From a checkpoint of a small transformer trained on Wikipedia: 8.33M parameters, rotary positions.
Each number is 50 + 12 x the weight over its row's rms, rounded and kept within 0 to 99. Layers, rows and columns count from 0. The size before them is the row's rms in percent of the matrix's.

# gate: layer 11 MLP gate, 640x160, rms 0.163, rows 420-448, columns 0-79
# up: layer 11 MLP up, 640x160, rms 0.164, rows 420-447, columns 0-79
# down: layer 11 MLP down (transposed), 640x160, rms 0.123, rows 420-447, columns 0-79
gate420 106:60 36 47 43 46 33 52 54 50 27 22 44 45 43 46 62 55 44 57 53 66 71 67 56 43 47 48 42 19 45 37 52 72 57 38 43 46 52 46 52 37 53 61 61 68 71 38 68 45 38 48 49 52 39 68 40 24 44 50 64 59 61 58 73 57 62 51 67 47 60 48 57 59 57 37 61 57 28 48 54
up420 095:50 69 30 29 39 51 67 38 67 52 44 69 50 56 28 39 37 63 35 68 78 39 27 53 60 54 55 42 57 46 57 58 46 53 49 50 63 27 51 65 51 70 41 30 36 40 46 46 49 58 57 59 34 64 44 44 67 66 39 56 59 52 32 36 45 29 60 36 48 54 60 69 52 58 52 45 62 68 63 50
down420 089:44 41 53 43 54 50 47 52 38 39 47 37 39 55 50 66 50 33 52 35 35 62 57 39 48 50 59 33 39 56 55 64 50 51 32 51 54 70 59 61 40 45 48 61 57 68 48 75 50 39 44 42 52 38 62 43 35 56 56 62 45 55 51 70 49 68 53 56 37 50 57 50 52 50 39 49 52 41 31 00
gate421 099:50 48 87 44 63 44 49 52 19 54 36 80 26 72 46 36 41 67 45 54 47 57 36 42 61 61 30 54 71 53 49 48 57 51 44 53 72 35 35 50 47 49 54 32 74 50 46 25 43 38 36 37 51 55 60 64 46 52 35 47 57 51 42 51 54 70 54 66 60 73 68 52 54 57 38 28 50 54 42 37
up421 101:41 42 43 88 52 42 50 45 54 41 29 52 31 44 55 65 32 43 38 56 41 48 49 44 48 54 45 49 54 52 69 61 44 49 60 59 49 35 69 61 29 45 31 66 27 49 36 49 42 46 42 44 37 47 51 54 49 70 33 63 62 41 50 42 69 53 38 21 42 68 55 57 44 62 52 52 49 33 52 54
down421 103:53 43 66 53 23 31 47 44 59 62 61 48 44 54 31 32 36 46 34 36 54 53 38 82 31 56 32 63 63 43 57 42 50 56 38 39 36 53 53 51 41 57 81 58 52 52 30 55 47 51 58 25 43 46 67 49 48 40 60 38 27 72 45 58 52 30 53 39 30 37 56 42 59 70 34 66 65 40 50 42
gate422 105:67 69 25 50 46 61 67 29 41 67 40 45 41 45 53 52 34 49 32 53 90 45 63 61 60 39 52 61 48 35 52 59 56 49 40 66 53 50 66 43 40 39 56 50 35 47 57 54 46 40 54 71 56 29 68 64 48 55 57 35 49 63 63 55 35 46 67 49 25 44 45 39 52 50 55 50 70 54 55 29
up422 108:40 41 51 59 65 31 41 53 61 26 63 60 42 59 48 60 33 35 43 41 69 66 36 75 30 69 60 46 51 46 46 72 60 75 61 42 45 54 31 70 73 41 48 49 33 52 54 36 47 41 66 41 65 51 72 39 62 56 55 47 40 62 52 39 39 51 40 50 62 59 51 31 53 22 55 48 66 64 45 54
down422 114:70 34 56 46 53 33 37 50 45 22 53 60 28 50 58 44 45 55 42 44 58 46 31 37 58 58 45 48 60 61 18 59 34 60 53 43 60 45 71 52 82 57 95 38 29 53 46 54 49 47 61 55 64 64 63 41 33 47 61 59 30 35 51 61 46 24 39 51 66 50 53 46 43 42 64 51 79 54 54 51
gate423 092:34 61 49 42 42 31 63 51 24 51 54 63 63 70 65 65 74 27 48 61 33 36 49 46 53 47 29 46 66 69 52 42 48 64 35 56 51 64 61 63 39 42 43 80 36 54 60 41 57 43 64 41 66 39 60 61 39 52 50 51 46 62 37 33 62 47 49 54 47 39 43 39 50 51 38 54 38 62 59 49
up423 098:44 42 54 60 63 22 44 51 56 59 39 54 50 63 43 65 68 55 59 71 29 52 59 39 30 60 58 36 63 40 42 48 44 49 51 41 61 45 48 53 44 56 47 59 39 63 33 52 33 45 52 57 47 23 64 65 52 48 55 45 65 41 55 30 40 44 60 37 40 49 40 51 64 54 57 77 43 58 39 58
down423 097:61 34 64 56 61 57 38 42 88 53 45 55 33 44 27 17 36 70 26 58 72 53 50 56 69 56 67 48 47 29 63 56 57 36 58 60 53 37 43 45 50 57 27 63 53 46 48 30 51 58 39 50 44 57 46 40 50 37 42 61 54 40 60 65 42 55 30 46 63 51 55 53 41 42 61 44 48 32 49 77
gate424 104:40 49 31 37 75 56 62 71 47 69 49 47 45 54 35 49 25 60 29 40 67 41 28 39 56 40 64 75 49 38 40 59 57 49 45 47 41 35 45 45 38 52 46 66 48 41 32 47 36 44 48 39 56 30 65 51 44 59 56 67 38 66 73 56 41 32 69 44 57 53 52 57 30 50 22 65 51 44 50 38
up424 109:80 51 52 60 51 51 50 44 70 54 34 68 27 44 66 53 53 37 68 64 68 23 30 34 40 59 39 65 60 50 37 63 61 69 41 39 67 48 60 50 47 34 69 49 46 38 45 43 49 35 78 60 53 43 40 53 58 48 62 34 53 57 51 40 48 35 42 45 45 57 47 58 38 44 58 48 60 46 50 53
down424 105:82 47 45 57 64 54 53 48 61 32 37 43 38 48 63 48 26 44 50 57 57 51 42 36 32 68 47 63 54 38 38 55 64 51 27 45 61 57 77 43 68 31 54 66 52 39 19 57 72 49 40 53 57 41 52 63 55 66 40 51 58 61 47 38 42 77 54 27 32 53 48 48 39 57 49 46 57 70 45 12
gate425 095:62 50 45 72 46 45 57 46 25 37 55 41 59 59 58 53 30 43 49 38 53 52 42 40 52 46 33 60 68 35 55 74 64 53 49 62 63 51 22 38 43 37 35 75 52 35 54 45 70 65 49 33 42 55 59 24 47 48 68 62 53 39 44 62 50 48 43 48 49 59 50 57 54 28 55 63 43 48 90 37
up425 122:50 58 57 39 39 62 59 45 50 40 55 59 71 51 60 31 49 41 53 36 45 45 34 44 49 59 55 49 53 55 71 68 58 37 36 43 52 54 46 55 36 47 40 44 46 38 52 54 57 51 43 43 39 62 41 42 68 78 31 54 64 45 55 76 36 33 53 35 50 49 46 56 41 49 54 29 60 49 58 49
down425 125:37 54 60 54 48 52 49 62 36 58 60 43 69 52 49 40 41 27 55 62 49 60 38 25 53 57 55 54 68 63 68 60 63 47 37 60 35 71 55 60 65 47 52 57 70 37 59 60 72 62 52 52 54 57 29 36 65 69 51 63 52 40 71 67 34 67 55 53 58 53 36 48 44 33 59 51 70 45 58 43
gate426 102:65 43 43 42 65 71 68 63 54 32 55 65 57 44 52 36 54 46 50 53 63 50 57 50 40 54 47 58 42 49 48 39 48 57 42 48 37 22 58 68 44 48 27 52 61 35 39 66 53 33 48 35 74 49 74 64 50 69 71 55 39 38 31 52 42 59 42 54 59 62 60 40 47 52 36 45 64 24 41 42
up426 102:61 66 70 50 49 60 58 50 45 47 32 46 43 34 54 53 48 47 34 44 44 39 68 41 44 57 39 49 59 53 59 71 52 48 54 32 60 59 55 33 47 26 60 44 50 54 50 72 63 48 61 41 51 67 63 14 59 61 36 46 51 39 40 55 42 49 52 52 59 75 46 56 43 47 57 79 43 39 65 53
down426 105:45 58 41 61 54 48 39 63 65 37 44 42 57 45 69 64 44 61 40 26 52 43 53 69 39 41 27 29 76 34 25 46 60 63 58 56 55 64 42 52 68 51 58 64 59 64 43 23 60 30 45 55 38 45 48 50 50 64 22 65 70 38 74 54 53 47 50 51 63 54 50 57 53 54 59 54 53 39 36 70
gate427 095:54 38 45 28 86 43 59 64 58 44 29 47 39 64 48 70 58 57 46 59 53 44 60 40 41 42 56 53 39 54 55 41 41 52 52 28 68 60 11 44 35 67 47 56 49 53 59 61 66 57 50 72 65 40 53 50 53 53 47 64 46 46 59 48 70 45 43 47 59 48 36 44 44 30 39 48 22 32 61 44
up427 097:45 43 48 47 58 42 57 55 68 59 62 71 66 59 62 42 50 58 44 57 49 47 52 51 45 39 47 54 40 41 43 45 54 46 49 41 42 54 63 58 52 39 64 59 47 53 37 13 47 60 42 40 56 62 42 37 72 45 53 57 49 61 31 27 61 68 70 46 45 69 30 64 34 29 39 68 50 54 62 55
down427 100:51 56 53 52 70 46 54 63 55 50 40 38 47 65 40 61 67 71 30 64 62 48 50 42 41 40 46 51 54 79 49 47 53 49 52 31 39 55 36 59 38 58 55 58 49 58 65 69 53 48 55 40 55 45 61 49 61 55 45 66 52 37 67 40 62 30 53 40 56 54 31 55 44 34 68 69 59 40 49 47
gate428 105:42 67 53 45 52 49 67 44 64 50 45 40 35 53 52 47 40 43 46 56 42 38 56 69 43 49 50 63 54 46 34 46 34 36 52 69 24 58 47 21 68 50 41 57 32 57 56 46 59 24 45 58 63 68 38 38 41 36 62 63 18 47 34 33 46 59 57 61 67 38 42 40 59 32 45 47 56 41 52 33
up428 096:44 66 29 49 55 47 55 75 56 37 56 38 40 37 50 65 46 43 61 38 69 60 49 48 52 25 51 52 36 71 56 64 70 73 49 50 45 28 36 57 53 51 37 68 57 36 62 56 45 52 66 58 60 41 47 56 32 82 45 59 41 33 50 27 63 20 52 46 64 39 55 57 48 48 45 82 67 50 42 59
down428 093:71 60 50 49 54 53 43 35 69 53 40 21 32 43 49 42 65 39 37 83 53 56 63 56 63 60 52 39 83 59 49 42 58 39 37 58 46 38 45 56 51 54 58 52 29 36 37 35 64 35 44 57 59 47 32 63 44 29 35 45 55 49 42 56 34 59 54 52 64 56 54 44 54 42 47 35 49 36 53 19
gate429 088:78 73 42 16 54 45 44 57 65 53 31 39 58 50 64 47 50 59 25 58 40 57 58 61 36 56 48 81 37 63 47 37 47 51 57 67 74 44 48 42 61 52 24 35 52 62 57 50 41 51 50 46 69 43 51 67 50 50 69 44 35 76 62 58 54 56 40 40 53 60 41 60 48 51 28 60 61 47 52 55
up429 087:64 41 35 69 57 41 43 50 53 55 49 39 40 58 63 49 68 49 52 28 54 57 50 37 70 58 46 39 50 22 59 65 50 34 50 38 48 27 50 63 44 48 61 41 75 43 40 44 58 46 51 73 30 50 57 30 62 49 53 26 56 35 60 51 66 65 87 39 42 35 46 54 68 35 56 62 39 61 39 33
down429 089:71 69 47 20 42 42 43 44 62 31 52 37 70 60 62 42 35 54 36 62 49 56 49 51 61 53 63 75 36 61 49 37 54 49 43 63 65 58 40 47 65 51 34 36 58 63 47 57 53 75 46 52 57 43 63 40 56 37 63 36 48 52 57 55 50 50 70 46 39 64 39 47 41 34 34 47 37 65 36 00
gate430 109:56 76 64 56 47 64 54 66 43 65 61 66 70 49 36 46 44 36 53 29 58 32 54 49 50 41 55 41 51 52 74 57 47 47 52 60 32 41 53 61 38 49 50 41 70 51 58 49 50 51 59 56 36 49 56 60 70 53 53 44 48 49 30 38 50 53 61 55 36 34 75 61 32 45 40 61 40 55 67 37
up430 103:53 35 43 28 42 57 32 59 72 43 51 45 64 55 52 42 60 52 57 43 40 59 50 41 47 53 37 55 39 58 47 67 42 63 39 35 51 22 46 51 30 54 56 41 56 44 69 24 36 70 64 60 35 51 50 66 50 47 53 48 81 58 47 58 73 46 43 52 67 55 54 51 75 33 59 65 49 38 67 46
down430 106:63 29 50 43 36 47 42 39 58 61 49 34 48 50 55 51 38 47 56 58 32 64 71 61 49 45 50 47 63 38 52 41 62 28 64 55 69 58 46 62 31 29 38 30 41 65 47 55 65 61 29 59 50 54 45 39 58 63 49 72 36 34 43 45 64 38 63 34 50 53 46 52 88 48 59 54 70 37 66 44
gate431 097:44 52 37 67 54 69 67 60 66 53 55 56 37 54 36 45 57 47 38 40 41 64 63 58 39 54 52 71 41 69 51 40 65 61 36 50 58 52 36 55 55 22 74 22 27 47 29 54 65 30 73 64 51 60 42 26 29 75 42 36 61 47 47 35 55 52 51 57 46 39 44 74 62 73 38 80 42 66 39 41
up431 088:39 56 58 30 57 67 36 47 37 49 43 50 42 70 58 48 40 39 58 24 58 52 23 60 73 33 61 42 67 67 56 54 64 50 40 53 38 42 45 65 62 56 49 60 47 43 36 38 30 46 64 57 44 65 24 67 52 34 67 38 38 60 53 51 36 58 65 35 49 23 38 65 49 53 49 38 47 53 39 48
down431 091:43 34 52 39 43 52 69 54 54 61 34 52 55 46 44 62 51 50 68 28 51 68 60 50 55 65 63 52 29 39 45 47 49 40 77 37 46 55 50 45 42 67 47 51 42 63 45 52 51 50 25 52 54 34 45 59 43 80 45 47 65 58 66 67 47 47 42 51 69 48 46 34 44 47 45 47 49 35 51 65
gate432 093:64 70 60 41 36 53 56 58 35 56 50 43 45 68 60 59 48 62 39 52 45 31 52 53 29 33 49 51 62 54 39 47 49 51 63 44 60 32 61 49 35 62 33 41 48 52 42 42 39 48 35 45 43 45 54 40 40 51 37 43 45 56 51 52 54 47 48 45 50 72 36 39 13 26 44 53 47 30 56 49
up432 093:59 47 50 44 42 55 33 38 40 37 61 54 43 41 34 43 50 35 47 33 49 68 53 46 56 52 54 52 71 44 47 40 53 64 72 54 37 33 35 69 46 48 72 59 47 58 77 29 45 50 51 76 44 66 23 66 41 49 53 57 59 65 57 53 39 50 56 61 33 42 56 38 50 49 71 67 62 60 36 55
down432 092:40 42 45 48 47 41 38 63 68 50 38 52 54 64 62 60 58 41 56 47 56 59 57 48 50 45 43 72 34 42 47 63 41 41 43 25 38 49 52 50 73 44 57 62 51 51 34 39 64 49 76 47 54 43 65 72 45 57 35 64 55 44 60 78 59 42 46 49 50 41 56 67 80 47 52 73 65 90 48 71
gate433 102:60 60 48 50 29 40 77 47 38 53 62 58 61 46 21 58 66 49 56 38 37 77 46 84 47 63 45 58 55 30 42 32 50 58 53 65 55 53 50 41 50 28 20 39 55 42 62 31 67 43 37 41 42 65 45 53 61 48 52 67 62 36 61 34 73 65 39 44 52 44 54 54 52 56 38 60 27 35 57 39
up433 101:90 40 72 42 52 36 46 55 43 41 63 58 42 58 64 66 80 51 45 62 58 58 46 47 48 35 61 36 75 48 61 48 78 52 45 50 56 70 66 53 66 65 44 41 53 40 55 42 56 51 52 33 49 33 26 66 61 51 65 36 53 36 45 42 54 67 37 52 53 48 47 72 53 21 51 47 42 57 65 51
down433 103:45 37 84 36 74 28 58 40 54 41 60 78 68 75 47 77 61 58 49 52 52 46 43 28 57 48 35 54 49 59 37 75 68 54 73 50 33 44 33 53 41 36 45 44 52 56 33 49 45 42 41 43 56 49 32 68 52 31 56 44 52 49 47 65 23 58 37 64 52 37 61 49 41 24 59 43 49 53 33 38
gate434 107:58 53 67 54 73 70 67 62 49 47 57 60 37 36 62 31 47 40 34 57 47 33 44 61 30 20 54 65 74 24 45 63 53 46 54 54 32 47 41 67 55 59 57 51 39 38 53 35 50 32 53 40 50 57 47 42 67 61 55 56 47 62 62 74 56 57 61 29 42 56 37 73 39 58 46 47 46 58 46 36
up434 099:48 59 54 25 66 56 52 52 38 37 37 45 38 27 40 44 63 35 54 65 49 45 46 69 47 42 32 66 54 54 47 53 57 51 52 43 74 51 44 57 47 62 74 67 69 53 43 18 69 57 35 60 45 41 53 54 61 44 59 36 33 70 58 55 57 54 47 41 54 58 43 49 65 51 33 40 49 46 62 26
down434 100:45 59 47 23 50 50 52 58 47 37 46 56 47 44 57 45 51 53 30 44 37 37 49 39 49 63 39 55 56 53 38 45 35 53 67 60 49 50 54 45 66 47 60 45 28 48 57 58 53 53 46 30 51 47 40 59 67 53 55 65 38 59 47 40 47 53 47 73 57 36 52 51 34 57 42 50 61 40 64 99
gate435 107:55 33 31 44 53 69 51 59 53 70 59 59 51 63 50 34 39 56 63 66 27 59 49 45 41 63 53 58 52 43 49 47 45 42 27 55 43 24 52 45 49 25 64 49 47 55 54 57 31 48 49 39 62 52 54 41 58 43 68 57 63 44 38 34 56 58 37 48 45 61 44 53 40 64 32 43 59 56 63 36
up435 109:67 37 54 25 50 55 50 67 89 50 51 46 44 53 61 37 41 40 67 47 68 52 38 56 47 44 46 59 48 49 50 43 61 43 57 46 40 69 71 48 31 71 38 52 56 44 52 54 59 43 47 62 51 79 55 35 48 64 57 58 58 41 34 56 43 53 55 49 33 38 48 49 52 56 21 59 36 46 38 54
down435 112:64 59 42 35 49 48 29 44 67 36 50 58 65 46 32 65 40 46 51 69 51 39 48 41 42 58 51 56 61 42 56 59 33 33 58 44 39 48 61 63 49 45 43 44 57 66 49 60 45 65 58 55 31 71 82 63 51 60 39 60 54 63 40 43 63 69 24 54 47 46 61 43 45 67 70 41 55 64 54 10
gate436 104:67 47 58 62 59 64 45 48 42 47 71 39 54 56 40 53 45 51 53 60 45 44 53 48 53 14 61 41 53 46 62 41 45 49 44 38 50 53 50 69 71 44 32 56 74 28 44 47 70 63 50 39 05 63 48 40 46 60 59 60 47 65 48 51 56 47 65 49 59 58 39 47 53 31 58 33 48 56 62 41
up436 099:54 62 34 51 55 58 58 51 61 50 41 49 42 50 26 58 44 64 30 38 51 89 55 44 51 54 47 41 51 43 56 70 54 63 50 20 66 46 59 42 44 60 52 54 41 54 52 52 41 67 45 55 67 41 45 35 38 32 68 60 63 54 49 55 42 56 33 35 31 40 34 62 46 61 48 43 38 55 43 49
down436 101:39 65 58 55 48 34 63 73 67 38 35 47 51 40 67 70 39 39 57 55 69 56 51 61 66 77 37 63 49 56 54 35 52 47 43 58 42 77 63 40 48 56 40 50 35 43 68 50 57 49 13 78 65 39 53 45 43 48 70 53 71 53 35 24 54 41 47 42 49 69 50 46 51 54 39 50 68 47 55 59
gate437 100:47 29 60 47 47 56 45 47 61 41 35 43 61 39 57 40 61 46 62 63 80 61 73 47 38 36 47 45 45 44 46 38 60 47 50 55 51 45 46 40 45 34 48 30 24 47 65 59 37 43 42 52 60 42 75 49 60 47 54 32 65 59 32 35 48 32 54 29 68 67 43 57 51 66 48 31 59 32 47 38
up437 093:51 56 47 49 53 31 57 61 64 69 56 30 61 43 44 74 39 52 58 40 50 63 32 42 51 61 54 49 42 40 49 39 45 47 35 62 35 48 71 70 32 50 46 78 45 64 46 50 52 35 32 46 42 64 51 46 62 42 60 51 52 65 44 38 42 73 63 39 23 39 54 26 59 60 33 48 28 44 38 48
down437 097:33 42 46 41 54 33 49 69 58 58 29 62 47 53 44 51 26 54 64 57 65 23 47 40 50 32 44 32 43 51 44 58 45 48 78 51 52 31 35 49 46 59 39 44 49 45 13 41 17 53 47 54 24 56 21 29 32 36 37 63 39 35 68 50 49 39 38 48 52 45 63 57 52 50 47 59 45 40 54 67
gate438 101:56 59 47 42 43 58 68 64 43 48 40 60 40 58 41 31 51 63 21 41 35 42 52 36 45 43 46 68 65 44 49 53 54 32 28 77 52 41 53 59 43 47 49 41 40 35 41 35 45 63 53 26 47 37 73 57 56 50 68 63 37 71 45 54 56 70 49 64 56 55 72 59 55 54 29 18 59 59 56 40
up438 095:51 52 48 51 27 45 53 52 35 51 54 49 18 65 38 45 51 70 54 50 52 40 55 54 45 36 40 63 53 34 56 63 52 35 55 42 66 60 44 56 48 55 47 66 62 51 43 51 67 52 38 65 49 52 33 66 31 45 34 53 42 54 53 51 77 38 51 55 54 39 33 57 63 52 45 62 70 44 30 46
down438 097:30 39 32 54 48 58 48 67 41 20 39 56 42 51 30 63 54 43 43 41 72 44 60 33 39 54 42 51 50 48 48 36 49 53 60 51 51 64 64 67 53 63 46 37 54 51 66 52 47 44 59 57 52 39 68 52 78 91 60 58 63 62 61 53 55 58 66 59 32 65 49 63 42 33 43 53 52 44 53 96
gate439 094:58 52 49 45 50 74 61 80 58 54 38 48 55 54 70 44 51 49 45 71 40 66 46 54 39 43 55 36 67 36 44 33 34 41 67 40 60 47 42 47 59 44 54 54 58 33 42 57 58 56 60 60 69 79 54 29 57 33 51 30 55 46 55 36 25 44 60 50 49 73 45 49 61 55 49 64 61 31 49 41
up439 096:45 67 61 66 35 40 40 67 69 21 54 58 64 44 33 62 61 42 47 68 63 38 28 48 53 56 46 58 58 40 61 39 65 47 66 67 39 25 37 51 58 57 45 62 70 43 64 64 67 48 60 62 63 70 48 55 55 32 58 49 55 54 51 34 51 55 50 64 64 21 71 33 52 55 55 61 31 63 61 36
down439 100:60 50 70 48 47 61 59 55 46 26 72 44 59 45 72 42 47 51 59 37 48 45 29 60 42 58 67 55 50 27 67 45 48 44 74 56 55 52 68 36 59 65 60 50 58 55 37 47 85 46 57 46 58 62 51 42 51 53 66 19 62 44 50 27 49 46 55 56 56 59 73 39 56 70 64 75 58 39 67 74
gate440 102:47 69 62 42 62 53 40 69 38 51 46 58 44 40 51 59 50 60 44 62 55 60 58 64 43 36 28 74 56 52 54 54 40 31 38 60 29 58 26 57 47 68 52 38 61 43 42 44 51 37 43 51 52 63 58 43 74 47 55 68 42 57 57 63 61 59 51 40 34 60 49 82 40 62 72 46 39 63 80 36
up440 120:29 56 51 44 50 55 49 63 41 62 51 32 66 27 41 51 42 51 52 66 54 52 35 68 32 39 43 76 60 56 50 60 50 26 51 51 52 48 41 66 45 82 47 45 48 58 53 36 52 43 49 52 57 63 41 55 60 44 63 54 31 32 53 67 66 79 78 54 38 61 24 67 44 52 54 31 46 60 56 43
down440 103:53 46 29 35 32 60 52 47 48 64 63 48 71 49 48 65 43 43 62 55 39 51 51 46 56 59 61 20 31 48 37 30 56 49 52 39 50 66 59 55 53 48 44 53 48 66 52 55 54 57 52 42 58 41 36 48 48 61 60 33 41 43 53 63 46 59 59 74 73 64 37 37 60 46 54 43 57 52 33 99
gate441 103:60 55 49 47 30 50 65 42 68 59 48 64 44 57 56 61 67 50 64 48 44 45 46 36 35 59 54 59 55 51 43 53 45 48 66 69 48 56 65 71 49 44 56 65 48 38 44 16 33 47 46 37 48 54 47 69 55 19 50 34 67 46 33 28 55 70 60 31 35 45 32 57 37 51 58 47 33 52 67 33
up441 099:68 60 58 47 31 67 51 49 56 45 17 38 43 49 72 35 54 67 49 66 46 38 50 45 32 56 40 47 61 45 44 65 62 36 17 53 63 43 57 32 61 39 64 26 35 42 55 28 53 34 59 52 60 36 50 58 47 59 69 43 49 51 42 46 58 50 54 62 58 63 51 46 78 29 57 47 41 39 51 54
down441 099:54 74 49 46 40 63 64 52 53 78 42 72 65 56 54 59 55 53 39 39 40 60 48 35 53 53 74 57 52 60 43 58 61 37 49 56 70 58 48 41 50 49 62 46 58 58 66 26 61 40 58 47 50 37 42 70 51 42 71 47 56 55 23 44 47 58 46 42 65 46 59 66 46 50 28 38 53 30 52 27
gate442 099:52 57 54 37 46 38 48 49 40 45 29 48 50 48 57 49 30 54 56 67 47 48 46 43 43 40 51 66 68 46 45 66 62 50 45 62 64 61 41 38 52 44 32 39 56 44 25 51 63 51 37 57 38 46 46 29 52 62 69 58 60 48 44 52 56 54 31 39 52 59 62 46 54 57 60 37 39 41 68 45
up442 097:58 53 67 56 51 20 47 56 57 63 41 57 47 54 55 41 40 87 53 42 50 62 45 30 38 58 60 53 64 51 48 55 47 58 25 49 36 49 45 66 62 55 59 34 45 33 65 69 51 39 48 56 50 73 27 60 45 15 39 46 31 34 33 54 33 66 58 45 77 46 64 43 62 57 59 49 55 50 33 45
down442 100:43 73 50 25 55 33 58 57 53 47 53 52 44 55 51 47 41 55 38 43 48 41 40 58 38 67 66 52 48 31 62 56 65 53 47 80 51 68 64 24 43 49 46 50 42 42 49 46 48 75 43 43 61 31 57 32 43 52 57 50 61 43 52 46 66 72 59 43 32 62 53 54 36 57 66 34 38 49 57 11
gate443 094:49 52 63 24 30 36 57 38 43 56 24 43 38 53 30 46 16 59 50 58 46 46 29 60 44 69 38 66 38 19 52 40 53 40 71 67 29 40 57 58 49 52 46 37 52 53 54 44 43 42 40 32 50 35 44 71 61 47 62 55 47 46 45 61 34 50 59 53 51 54 60 51 36 43 39 64 51 34 60 60
up443 091:40 51 45 63 82 47 51 47 39 35 52 60 51 39 58 65 93 57 48 53 76 40 90 46 62 48 69 50 56 65 39 55 52 35 41 44 51 68 55 60 46 46 67 54 40 54 59 65 54 24 55 72 41 56 54 41 35 59 49 67 46 41 40 31 46 47 28 39 35 44 49 38 35 53 53 49 50 57 41 35
down443 074:49 69 50 16 35 48 52 42 42 65 49 64 54 56 47 63 33 46 45 49 39 57 27 48 42 55 49 61 33 36 49 51 51 38 56 62 45 51 48 42 53 56 19 67 48 62 63 57 45 63 63 45 55 44 56 65 59 50 54 33 40 39 59 50 43 54 68 55 57 49 53 45 54 52 47 63 59 47 63 00
gate444 101:67 64 66 45 46 34 55 47 37 34 50 43 45 66 49 63 65 52 38 49 57 51 52 66 52 52 47 54 47 58 54 76 73 65 41 53 40 53 48 47 19 41 55 61 59 56 65 66 08 71 57 42 50 71 69 43 34 71 61 42 42 27 53 51 51 49 58 61 48 48 29 34 41 43 73 46 52 53 57 46
up444 091:72 51 45 52 50 40 59 42 67 49 14 56 73 43 42 44 62 33 51 40 61 51 40 48 28 52 58 74 47 48 48 53 57 53 64 58 55 58 37 44 60 62 46 47 56 50 59 61 44 57 52 59 41 42 69 49 24 45 33 25 57 38 49 53 66 64 37 57 52 44 71 49 49 55 67 65 52 56 43 54
down444 093:26 58 64 33 59 48 65 71 70 51 66 57 29 42 54 37 31 63 64 42 41 36 45 49 61 53 44 28 48 50 50 36 40 42 37 44 41 42 56 44 69 55 55 38 54 52 44 44 74 16 39 33 66 55 34 40 49 55 54 72 59 64 51 55 32 54 46 30 50 62 58 56 51 70 29 50 47 31 42 71
gate445 101:67 37 49 65 39 45 55 62 64 56 54 50 50 22 56 52 52 46 49 52 69 57 39 50 37 54 54 41 69 55 38 43 44 41 32 52 66 59 50 50 52 42 28 31 63 22 23 32 42 51 60 52 41 50 31 61 45 35 48 68 46 75 31 54 59 64 36 48 42 39 43 63 55 68 53 48 49 50 75 25
up445 100:36 37 65 51 38 54 63 63 48 41 41 36 56 57 48 55 62 64 49 49 73 41 43 59 41 46 72 70 48 49 91 42 52 52 66 26 69 44 47 66 29 39 39 33 56 36 42 38 31 40 68 36 66 51 34 30 64 78 52 30 38 43 51 51 47 38 39 40 47 59 48 43 46 40 51 61 45 64 35 60
down445 100:44 31 60 52 55 54 70 15 46 57 66 38 58 39 45 49 55 51 35 61 36 64 59 51 71 57 67 39 47 53 43 35 50 51 35 69 50 50 60 49 82 59 45 41 65 32 55 47 51 44 72 39 31 74 46 45 59 37 42 54 47 53 30 26 55 48 45 63 65 38 55 23 58 41 53 46 51 53 48 02
gate446 098:27 35 50 16 37 43 73 45 67 43 33 52 52 40 50 43 48 45 49 35 37 49 76 46 41 51 55 39 51 31 40 52 59 30 52 27 35 35 48 50 29 40 52 55 65 55 45 38 55 52 73 50 45 46 68 46 52 48 65 59 53 57 52 43 68 51 37 44 22 54 38 63 23 26 38 42 32 64 67 35
up446 095:69 57 45 52 59 37 46 50 54 36 34 70 48 51 29 65 43 37 70 56 69 43 46 41 49 48 35 53 45 50 51 47 55 58 66 42 45 67 53 46 43 43 50 40 33 62 64 48 53 36 39 71 56 60 74 71 30 64 42 27 55 75 21 52 37 59 37 45 39 44 56 57 48 38 52 47 52 41 60 43
down446 098:40 53 48 33 22 33 48 18 55 40 73 43 50 29 34 47 39 46 59 41 61 46 44 48 42 55 44 67 40 50 74 46 32 68 56 39 43 46 36 50 49 46 73 64 49 48 51 40 32 58 37 72 43 55 60 46 59 26 73 49 58 78 54 32 60 57 53 45 38 56 59 60 32 32 81 42 54 63 48 41
gate447 099:59 55 32 42 68 35 55 68 74 66 67 62 56 39 44 63 61 62 45 62 49 44 51 57 60 48 44 49 47 49 64 54 46 50 59 28 74 66 64 43 29 53 46 45 71 40 53 62 41 57 79 49 50 76 48 52 56 40 56 21 44 42 62 42 60 42 48 54 55 48 38 42 69 59 57 44 56 39 62 41
up447 101:61 56 54 48 45 51 40 54 55 30 53 65 32 57 50 56 44 54 54 59 32 22 48 36 52 37 38 43 46 36 64 55 70 46 44 54 80 64 51 37 34 48 50 49 59 33 59 52 57 57 39 24 42 59 54 78 39 50 55 47 60 48 44 35 39 26 44 52 67 49 37 57 63 35 56 38 16 61 46 59
down447 105:52 50 44 35 30 62 56 48 56 49 49 42 45 37 51 50 57 58 47 51 57 35 50 31 46 35 55 49 49 43 42 50 64 34 54 41 44 70 17 36 41 34 66 54 75 48 42 46 42 39 56 32 39 39 42 47 55 56 54 33 48 54 67 35 53 67 53 49 43 32 47 54 41 40 55 51 38 58 53 51
gate448 096:32 44 45 32 47 58 38 63 61 47 66 41 58 53 59 54 24 38 44 76 58 46 52 48 54 33 42 35 49 43 56 44 50 48 26 46 37 60 52 27 41 22 62 34 48 49 49 54 53 43 71 58 56 29 67 53 76 42 59 43 61 52 36 41 46 41 49 29 39 59 30 43 29 47 32 41 42 31 67 48